From a checkpoint of a small transformer trained on Wikipedia.
Training: a variant of Adam for these matrices, 98M tokens, 6011 steps.
Each number is 128 + 24 x the weight over its row's rms, rounded and kept within 0 to 255. Layers, rows and columns count from 0. Numbers have three digits each. The size before them is the row's rms in percent of the matrix's.

# up: layer 12 MLP up, 768x128, rms 0.0995, rows 325-349, columns 0-127
# down: layer 12 MLP down (transposed), 768x128, rms 0.0832, rows 325-348, columns 0-127
up325 097:094158109108091141123109136148179148111106122145137139114112102170165119121136120153142090140148101150114123113095151111099123106141105133164120116127133130114172123153167089132121103086121089161107120085131094124106131100141147113107165091129134152125110111139152093145133141136176129147143109127172113109135116092137073119123185094095129125124127144096155122182140131123150156179165
down325 099:142093145130131130118146173129102139133155150124130129140115117117070104166139082119125180115125159128107166163102075126159114134149099149134147142133104145108114168094123137126148144140089137104100152143144139126152120118118129101114127165127179139120131126133122127132167144079118084112093120139126139152122122117075190113124110177172087142131142096117150124093084144110119106110090
up326 108:128147121143131121105161099135120112131097087124100132095129136140149127131126128071106150151112096128158166141158112106131102155127109080108171127121126118099123129105136108099113128124087086077094151063102125155138133156113122136139127052107104119131097112106099100129127114124151105117144116178158149151088097115130130135134096086117120127167100138136141105107084115145120135079121
down326 110:116124120130105105155123142109118166124121144106134104136132100099098113140112110146085133147117130134112153150140106139130180146143179119146088138097131181106094175097166134158102107129109153107120131142122099148149085148093121108140150100158115151087167101132119155135090105172170122124118088124110135100136168133161162153087156145085086126105088146148117134158132110121129120111148
up327 094:150150111095063131173137134154119111163150109128086137162087114137144137111143092164110079136125126131135141142108136109129130149138173149118124128114111124132102115156168125197123147124125109133163111127124146140137135138092165149095162142161154165110135132096112119113121147087184088150102136134147132143090110146098148104166136097111122130130138078150149113166103128121112137081144
down327 099:133100123146169165179135122090106149102129153165092113138118135184096147123136127095111112132097152168120117122112133098121123113105077129120149136153146166126133106150112080099140141160160079142131103101112147128156114153133093111130143084135102127105130119153120167129159096126138118133134131123151091098114107156147115177162126147114139103170117094145110109116150191143109155116103
up328 095:100147128071109106111154104160123153140137177116170130134111114158176093134121153116106134154105131128120133168091143129140089130148111099126167141139141080117173114140097126147134101148131134134087126097110145136115158133148164121109159125092121106150123107158109131135150149083175096105130149124146161162105122129109197133140138147090143173121124120155128162130125148133148164105164
down328 096:124157141142095144128095187178092117130134139146121101144102110136169120116098092122097106113116206155165124142091144134113145188118164181126152128141135150113130086124106162102115104156174098139120120183110143144140117153139134156121157169135134115157113170118124125110139142085130146095115145111106143135144117111149155121138118085121121088127121126132140115102115131123100130141105
up329 093:089159121090137122119125134127127109148173123144127152162100135162138070125109136123150100128130094137117179147131159143125091182139141111109132147129109127123125118091143125123145170126123134118075117102148118158131129104183089134167128158121129120153154140150147090184140197167140091169113128134127142165101132125109136158141161120136138099105150147136138134143177084144137123132118
down329 098:064099161116122137091135128149108143117178082160113163163145103147119148096117087102131109140140097140146140137152140092135128141152129175127122125145147169102163123117118125136140187143103077111122134137134094152186121136143135142144147129153139183121126144175163110126109140131093132137139134104112169133129133126153102137113155129081113091084131131136112118131102111087131124100158
up330 095:137105105111121073122132125169138105129148115127215160131123127120145092138176138133127150160125129131141165126165140142113093140134138117124115155134110068124137159123148127168127100109116131088075165123133134118124126119146111145158171122113127121159105106133119115145143145171131116100164069125086145115140137114081114102150082123140087136164128152122081108127147131137166114122128
down330 092:107116149188124135123128126130104171122129119099120143122179167162102129143121121129097134153165147134148135148170144113112147112146122151048126083121153156151154156159131109077115122157105077163102118123116112136122164168125168085101128163122096128141107135108125103112117118125149106116115174125127102122151148113136117139160137122116136158110150103090159138145135151128121182147150
up331 105:129129112119126127129138160166099136087136138115132156141133132119179170141076145151130159147112128159167127136120147127103142114150135124121118172164145074121125120119088108132095091103073134107136126114127121099139114107127090135131137145123194154147113105144132121103117105134128110089145079118136146120108104089145107111189130125151143118113070139121142103187144099173140120146155
down331 098:073171113052112146138163105119160147144152155141135062145076136116112109134124117130181129141146122114134119159130137088085115145165140138135143110138139186136109131142148093151115137142127122108102112140154143133141116098139142128127147117138114074123134108147118145114166115113121176115131202116132133164113129155131125158143122100129126133147133084100129100125158127149107174134123
up332 107:111171115077107126094135103128138115144156144128123159155088117118159105134141147121156116125102138149129130146161163159149142126095124119155134178126176115145163147113159137192109138140107132103098136132105115142123141125186104148124112173099120115147170110151135135140135189129143116109080104156126148157127132099119133170137170155157130168142153111155134124162142138098155168122115
down332 130:142144083134126156116101089137125121104093113109151095126118121080151114132128156130173125156103117127128099157158135137147164128105159120124099131149160129123173156118132109192096094148080126077099181082132129176150103151178110147112143144104118130102127138121126129117088146093150116137130152148157170145123120117114159113099133148112109138137134141148116121173129107107167135140161
up333 097:133127139131119133096132123171117129159166140152131137164125142144171119112147106108111130116126100129127194138159100099172098159131102086127180115105157094138107115167106135110130155137130165082149125120118100180122118106134128134164107186118120119142129136104148176106133153145098136106098077109148162150119131147122136122135116156111127137144133149131080086117137108136184089120139
down333 098:137136100165154175163110137125152089138105108095120161095109115148141099133121104132132147140113164093127084143144129162141150129112114148123138170143121115120126134121109187131126076129152067121142095094187134099121115118113098137141144159151112106142149132125174122137121072090123107115132113161134134099140138132181103135099104120149148108101118126109088128074121132119142168127108
up334 100:101157117146145143152149089119076118113163135117130128146114120162164118173171170121083152105105111167120141106172123112105124137147138135124134091164139100105132106115154149109108101137126152133118160133094143123105141153109088088131117149097126125137159125147156114137130132164121104069147130158132167143135080111127150127172153125157156129166120127124166084163115166142113133160094
down334 096:102130155119131103132070142132102163128093143114144123153129165172124106123151143120109138149136167198123108065135124110141141113124146084118153136152110114133121126133154115133120097142110148133088125151143157125126120123102152190140094147095157109162130127149133129146100093140120071123119166124109122129146118151121094135099043114137129086134111152143147119105112158112111126095143
up335 094:096102117089101119154114129148109115106163096119131158141118123127142120159110111134077104137144135097113152120130157119101058134136131144117166140128110119161091089163095131131117136116129117152147139108111105116121122097150135080121146154157145127211139149172148133136145142125158072098154134140120124162119148109152123079136128096137122147133105160060155100129129128123167113128123
down335 096:131129134142184088157100107113151121092127082160139095155149132135112120088160102151150135155149153163090143148096145141126112120154140137135111140128175126079150167128113153078096131142118116152142125122142165136124161167111112147118176157136143148145121135123149112176118166141100160130109141136137106093134100128196148148153123161112110143110128135149102155162102138136143165121157
up336 097:129142093103100115133185106116119116161194116163142128132110132166154122154137122119148158124158110109099186175158139154112102157146126157192152149128128112115096152127139128092140122156120114153113102155107156100137128131091105129130130171110151139151147127170087140146149110094136135114112135143155130130106102108162116143127155135171134139107130076107137120178128126170114146145147
down336 096:159052183129166130120135163122115134137100145101156117150146155121158116156130150125114116144131131126113109109154090134158093121152156155099115118116108162167106127158148119151112105144157124077144137141140134124069116151115118160117108132132110123133104109079139136123128132092127099159117112085130154154111151109134122104100136196116131088143144182133121140107106141112145091162099
up337 094:126180130106142164109112149094090073114138141173126105105148105112162136113107110119115150139107094133143142115137120125149141137140098101126143104120157150111128132097159069146096135141123083147121132129123113165106147113096084124120140133121125098173116109160152143150132172104127102075088161151154094125120128115101154134158138146143099169118101124104181115110102110126145110124075
down337 094:110114137122123175120118133141139124152122148109104096121114146163120196178129141142168163120156114148187145144109083127117165115139115120128107098118093106168132108143122152155127110081057156095139109106148103152109114144127088162114132115097122169072111159141135133089136104158129153111139142112148118118132111105120155145127113134147118121132098164070110126139127145123103121151124
up338 093:086134137159135112145132135132093113095112117113143107193110121138098110149149133120099134126107116162110154128160162113095094166134088103145141135150148125156135106124135049156139170114121132104137114128118069140081139106138111089157150133105111097117147083131149175095109088146110128142103137123111137119106108110103110092159123110122148159119141141145087132124191132135126141133111
down338 093:192113161130081111153110169135124128133125154169119146134072132150116183111117118100117149112172154100156130131116145104074112150140166118156097132114125081127101106139124171132172112163105115101124112150133140088137128120127120157129141143093125126124111147130117139125124131143118141090139134122106139093175107176148109127152111177139181139110135136108168117177111125151120144126154
up339 100:140104132109094125115124115144114097173154092147157126103093120126099118155143112077107124159126131140157123149109113147113139191156136141134154092143133094128174128108148122150108176111066115104113150140135100153146123143146096097116123143159156147156136181128153157135111119136114110131092141122124172121087099120144148157110161123103107152110102106132147092116104130109182117089098
down339 095:115129160093094120140119117114110128113210108134126103108115114139123165133092118103179104117122117124096101128124082120137149120152112125110163158106139170143184146132153127135147168104103098133137115131110135091093094142134097106135148136102117144096113156126139100089113140127161108090144181096117108145126124131098161112158131145124119087141138140085076145135141119121144154101170
up340 100:118119110155128113133150082104066087156117110123140103109129120118128115171116133120095135140093151129169164158113088133158107133168127141133135143185124131084152157147143140149122124102109130078144117088144096117149148129110115135117134161168173120113119096168116118081146131146149113089126124110146123187140117084096133131105136124077103146140102139090144114143131118152173128122123
down340 113:114126135161120126127141114105123131134120141139113146160118104145133153177164187138114128120134138181178122145109133126133133147089100154126102132176154165121166148130146135106113141078099113141097120123071094137130162124115127102153130169169093147108115115112151075120174129163157105069144090136142141109106126098131127131129135132130105173081145155121122138172108139141134138150120
up341 107:126122101075099123115125095165130128131119150157177121159109098155132073196157108182110120116125118148151143173098133131117116145171131106123143123172143099119124159171168128103121126118139130111107144166147105128107114118097114124119142088143100143127103114140095166099135151130136140101148075132112141121119118125117119103156162080116119163169148140112126156101144107171119112120136
down341 108:109114088065113104153162128086144107156120170105157125127131116147157127129145146191163084071128162109135149159132139168149088119141122168118140143123171091186146120144119129132118127111075120133114145129153151113134090113092134132126112120153118140114138103121103176111105108140140096136141158169164136138098089118127088139122115137149122142142115142127146102152140155127091128109129
up342 103:138155167106104099145138141136112108099140076106145136131164110132141130138144133123116134109168118142160100139153142089131114195161094092118157158159125137134131125117137161127122120074102150125140173121147110157110160136106152123190122149138140080130140096162143094118127137108128134137104117162121108129107101121107114079148109155109151120135122122127136159197166122144131134084083
down342 099:084109097125171147084126125122175136117112145151110143187147106120130141101152112167088124135097113130120128081116141115109115128128144165104109139148220142127101081145121130119105123108123112096143105146130122179118107177150129155162139095139128146105131117122122124098153127145144109095112130095135140109174135127136164131110131108096105126142094093117158123133106134159138124163174
up343 104:111146144132115135168145140138122165114111149147177147130140120132171107172128144126140099095139156114160146128162122085138095133176081166150140104144136163146126125096114122174147135103093138097130125078133103155107147108109150094167146146093134117151105147164099128136165139115132101101096161138158138134160091100129108097167138110115102153124150115104112157170127151141130138120082
down343 107:149142130138189094150149130149137113132090124135129122127181130169118107145151134118126125088122119124156110175110138111170126105138116087113096132119112136126171122101146132117096140121144104127124142147133167110138126137146140125096103097113152145120159115134097067126152133178123139149114095102194144087144111150078159179155162147108118117134104120126148151154076125089116150143136
up344 101:115114147107116132104112171154121088171178108136132132120133100136120114108138129113106134104140148096158151154115131159132156159136117108160075128136121113109164138135172154122121135124136151098129120145080120106088189123115146140159120116096162109148115108135066158111142119138182133115149098146124114131087092101154136125154098103122138115131137072076128116143132101139161091096131
down344 098:129073100133102136151123104114173130103131141084104166100113102150161084154129124141153149152092068106128131137180115089122116140149116152124102096128103114148119126121128103135136144108109158158108127099140141093160178137181156109097150130130132149110124122096149108127146120088131111190127126156139127119134116147118106087131123074124115160165130117122111107124128172144114111160155
up345 103:128148112102103075118138112136157124167126145083153135117128147104154132176149114097128103144102162154112107138126112130099130179174121120133122155107134119155146121091164114133064125082096100113128158157101124174150128121136083119162139090113152143119124167077090118133124185153141147135117146141119151088114132110123117136138141119115159114110125105101119099107089113137128080123119
down345 111:127108154117151188104136115110150128104168116123131130090112131092137138115097125110148108114154136125135094120171103149192172113121083098145156130089096136166090126136126143103136161141133095118141162117132115169127154179145119124115161167115099170090112131142106126111155127118110129149156090118130089160134138115143164152151100117129135149136105127138098115124149139078185129138111
up346 096:133150139085152105115137082126175137188116129112109127129149117132124122146143099130152125179136107097160110157181120080139106117140170104133136180174114126130175108111137127144113136120135112146128137113127147078159109146121121130159150082104121114105137120152092104155158148160161140128098108132135149123097120152111136121108117110120117114145099160081129125153136104144113072180162
down346 096:113090153174103117167159127115090141126155116145119109128059154181115159113113136148110120128135127132119109168140157100091111140133144154140154119072123139118098132154110135146148150127107134085156127159120102125109098132124107097134112162159137162135056137114144149090107112170099139184109165110143136163097131121145129095155158150141138164153122144122120136113123118153139112105117
up347 099:135158097077145109138141130166139161114179141162120144090108151132172088102126129107088136126087117134129139126133137085146127131127097092124161140164117101152119136152138143146095096146139132114086168159119065136130191137118150118138135124126149101137130088138118096152165152146112153105107113123121159139090157119128162122164118140082131103115110118126107135152121160093124115142083
down347 102:138141150142166090109139116124141156166090124095129125165129136102131104133098136120127104146146146168129116074111103121122103085090052129128140127147137173142106149098122128125091112111117127118139107071125145161178126128128094114156134149136128144100170138124130137118074123084151124117142199133124149129125135136142139115084107094111138131131132149090119104087083105117132154129135
up348 093:100093164143133090136174140118091141142166132125139143135107102160113101179164137111143167139137137150159136140180141095136144168132067129180158158138133118131141145090133122115099131124103129121130145081129120141083115143088130087161115108143128105129081101147150112134136092157108120118129133147134132118137126108128127077121132114126122129116141161155108132153091104181118149124068
down348 094:096123157120133149145120142137115123125132139139092112106146150137081183135135118092163126078127129116088152182118121133145100090099130084072113129128107132133127099118103129134150109185190138104105113173141107101137103118114165167129140120095094124130159142122114133146152083134087109117101155088124143128142156165112089130097124151133159130127140158141137170128145108142115114158132
up349 092:099113121122124111093135137185111134096126084110143167135150136161173127100118177146124119152123149190146132135100155151118145136130136095090143127123165127108107129127093136146116119080139100075140184167141111122135110117152137094135171138109122139170091111111125113160134119121146136165155083108169150143143142118128110125139156142120113153139120079116140143101115104170167113155129